config.toml
d_model = 224
norm_eps = 1e-05
qk_norm = true
init_std_qkv = 0.0839
weight_decay = 0.27
grad_clip = 0.5
z_loss = 0.0001
Each number is 128 + 24 x the weight over its row's rms, rounded and kept within 0 to 255. Layers, rows and columns count from 0. Numbers have three digits each. The size before them is the row's rms in percent of the matrix's.

# layer 3 attention value, 224x224, rms 0.0523, rows 28-31, columns 112-223
094:165097154161200129124148140159109111100141110126131047126105164125106121116156123109089107166148089126118122134140132135108130106115160143062140131109092110131123117123113133088136093116170124125114116151141125147104150120126099115124135137144171152152137182132126125138105151128149117171153058176143150128126138141118153117139165138131
094:136176116181126114137124126116121082136097138115115154124161134170122128105130138125123144114122112077150121143124128126093135141117123167118118107092153117138125114162083157105128104112154172164120102152148168101120119109086096136116095128127109123190123107125143128121121150137175156132173140086127101134120159125093086108120136146120
097:111136149140139103139107095110100121110107107152131112170144089158122130146124181104125098127094137186167100127145175144150110121147166160099141140100110116153147112138117134115162111136139120154172107123109125110108147091094148127133118157126185120162134123144103080137085115135119082137099138108112116128108166142119151153129098131129
104:101148149121162109129120131211132155106170152102108095096111149102127138128110138139121135121109156129151148089149058132119121140110102136150128123140091135130166140115150099118147128107114175107133169136160132157137122096169109152162121105145158131155132127150148095135125126116178152167155132178110076137124139142130116118119125104142
# layer 3 attention output (transposed), 224x224, rms 0.0469, rows 28-31, columns 112-223
090:138175104115099144138155092056144122147114162149116125127165106119153153115165123129127166135132161074153156111094124128143078137144099135090108142121138088103098135115129152134123126165126128155127109123119138129155115109137180141161104172145113138121160101102110125141182118148076095084118135119156129146137136087146133116136102104094
096:098123139077121130129101129130146163114149139171172114163129114097123130128151106118111140145149142136076128094136136132151128122174124085117148141154126167113139127098111085135123135156115067133149133086094116146109143131167146129124143111100172158116114122119086112131117104116086079136112132153127129135146086135125168140134139148166
095:152134135131130102102148131114129116113145132083127189081078171119117114159134095156110156172149124117099107122121096114103121131122139102126141123166156127123155139108153145146106154186141135125116118145111154128152091112147133148164158114092092165120092128104151127127117144137130174101144152126102146153141136124145131139140146080109
104:117125143092105145108157130098080107174115172176121131140117114135124151122194118122125162142132160125114129107142139090113144086125138145103099123123172083101121146098098156135092120133157158172118099151103129114090136154137111083127131170127077118138098127084144171140209143138099108116107127128173113104159104095111139121147099171128
# layer 3 attention query, 224x224, rms 0.062, rows 32-40, columns 112-223
091:106099138160151114158091157128149134148111219107162127181092123148133149159119098095173142114128149093103167152131101158174130133128131133168115127112156135098110119096098179112147141088129102118164125125120114141097118153098133164129174102138132147114122115112156128138132155143102143116123140155117147166110119150117086142127117121130
085:139133127104100128092095127135144136100130109120151128142169146146141108118149118142115136159129109153160149129131163110086079131114181150108137137162090131125143102116134105101126144142137166143140075159105119121118146127187120090140113113155136120178117151127080158126093135140125160140127130165144126151160108117134135185145120148107
083:143114171146166132162111132128148166150135154139168145217121153071083136120113106117147137133128108109083154138162146113099118142104144143151119130137137110070115139086097151155141156113154082121108088139131111175104152162159138190080157149147125133133136117119120141159112156128135120111136132138132146150109088171149143167122110137116
101:131155113101092099104117109131130160095131103134125127121138138155129090092138142137081152116117119160125157121123153074103100076151175140131147167170097146130154131135144067112085139093130155160159075152121151129124153140153120101091093124116093139158113091143110141144117138130142099135110115122118118107164085125134106160153131089100
088:129100121120155140170152133135071139167139164121150119171075095118118153118135066119175129133099159088112120134145098145155102137132136146125137097103152076119119135089076115133147157118146093133120120121119113131131126134127137173079122122147119122097138104128165128148136128150138113115088091122170142129094159169134134118133134107143
107:144115090109085099105112128116146155104124107182141113154159153098120126083145116149119151114129115151119173141120141114089106070106148118145111163170096095152129138117123071154068152080145148159122084134095112140110160105150100107122108129125128138143122110137119151165126126149129085145073114128151122118155114102147086173147128122107
109:098136106072129081136130122134123165153116165151134135140134103150128116067142124148132142129130150124085149141110080140094080100106123143125110147128127105119144140144092069116098165083162148168102103128098102116127131138144151140116133134143124184138118120129143160145123120146125081131107132125147139132103126103178116173148159120162
086:125113110126121128079099104131147111122101114130165126126146132119124123082135149180095111155143086159128150110172157078134120125120128127116154147132063171141133128145183101102109101144114146123137127174103168106141153096102076079138083105106124120143110120148113141111133109131119116142099143101108135155155122060127099150141136154129
101:117144174185108146130121125097130112102136107141154127133142134105128141153080123175094135150146102148162076072156166080145150157179144121156169116116117199138150138110121125118157079134123104122191132164156166104158152108120101100155142094112143083137142124122107116119121124159116114168137138130110096135138142107109124096093088149086
# layer 3 attention key, 224x224, rms 0.0611, rows 32-39, columns 112-223
087:082130168108102155118157170159100119106125113166108111110153134079130100127111128132125151085103126188099109113125111073102148156163134145112171097139104147139128143080139128104129102134096124102141175116098169130169099135125119148115142142081102116126103158134138097105121135187103129121107128155107082149131160137132134104103109107119
078:112142160190103137176149117183149170141159114126133140107173130117122129107124122132107125087106162145129132162094147111120153127179119102143110112124137145106098107141146169106115069126137117133099143113144132141141120109187118161114115116087087147107113133078133103155126148156154158128110160133174083099125129161081103119105136099086
076:103148151149117136122109130162126101101095122126168147110125118142132107122098128120089111129127164121165140080149120114113094150153095113111157061142125155139096130136125100124161111138113100152144152110114094123150156153164125104156110139119172167122124148084119135131169141169097114115111138154157116133133144098117138124140095135105
079:141126119123132095128117096152165115153131156128143178141146110105109145118129149116126106160106117105160034154160158194146111133100132123144061142131171110141113141143145149153141101151131145115111089150157132083123138131142138117122124139134139117156110128107140140163101141165153133158155143144145148114133073128132141122125124150109
073:084122129113093158126115114091104154091166132109148150114112101131156129149127093134164117118139134114164095138118118096087165131155146087096101093101117090113158124119101102135121120116150112107136096131141163135127129121136168077144139097132153134125139108110114094074162105090120112134141184161150082125116112133139143155115097101127
087:123171084124156117115111152144168122166154160117084173130129175126112120166111103119117093140118116159136098161161156130148097133082159120161109151125149074136089136141132129137153097162125194123129072179132126121137109118132142123128099102137096102131132110150102141132145142125139113116150108129111142137142084133128132101170115154132
114:111167105128100114122117130122130116135170156119084167136133163106085079139130140084136110169113102147133092168131179121133113137089160122159108169141157102124109116125088139122110105139124161134136071173129110126145087097141158104111107130130119097142146111179066159125113128108116126127156126125123130160122094151157132142174093132112
078:186168108142139078131140116143156107118142137147104159130124154148116091141111129086099152097127103143080144127115140132134078142104128130136119106125128138143112089133091112127137164123135127151121127162129057131139124105136103185106165189150094121091120114149149159170099143086070136120143076156169149131129110133138097101139111173120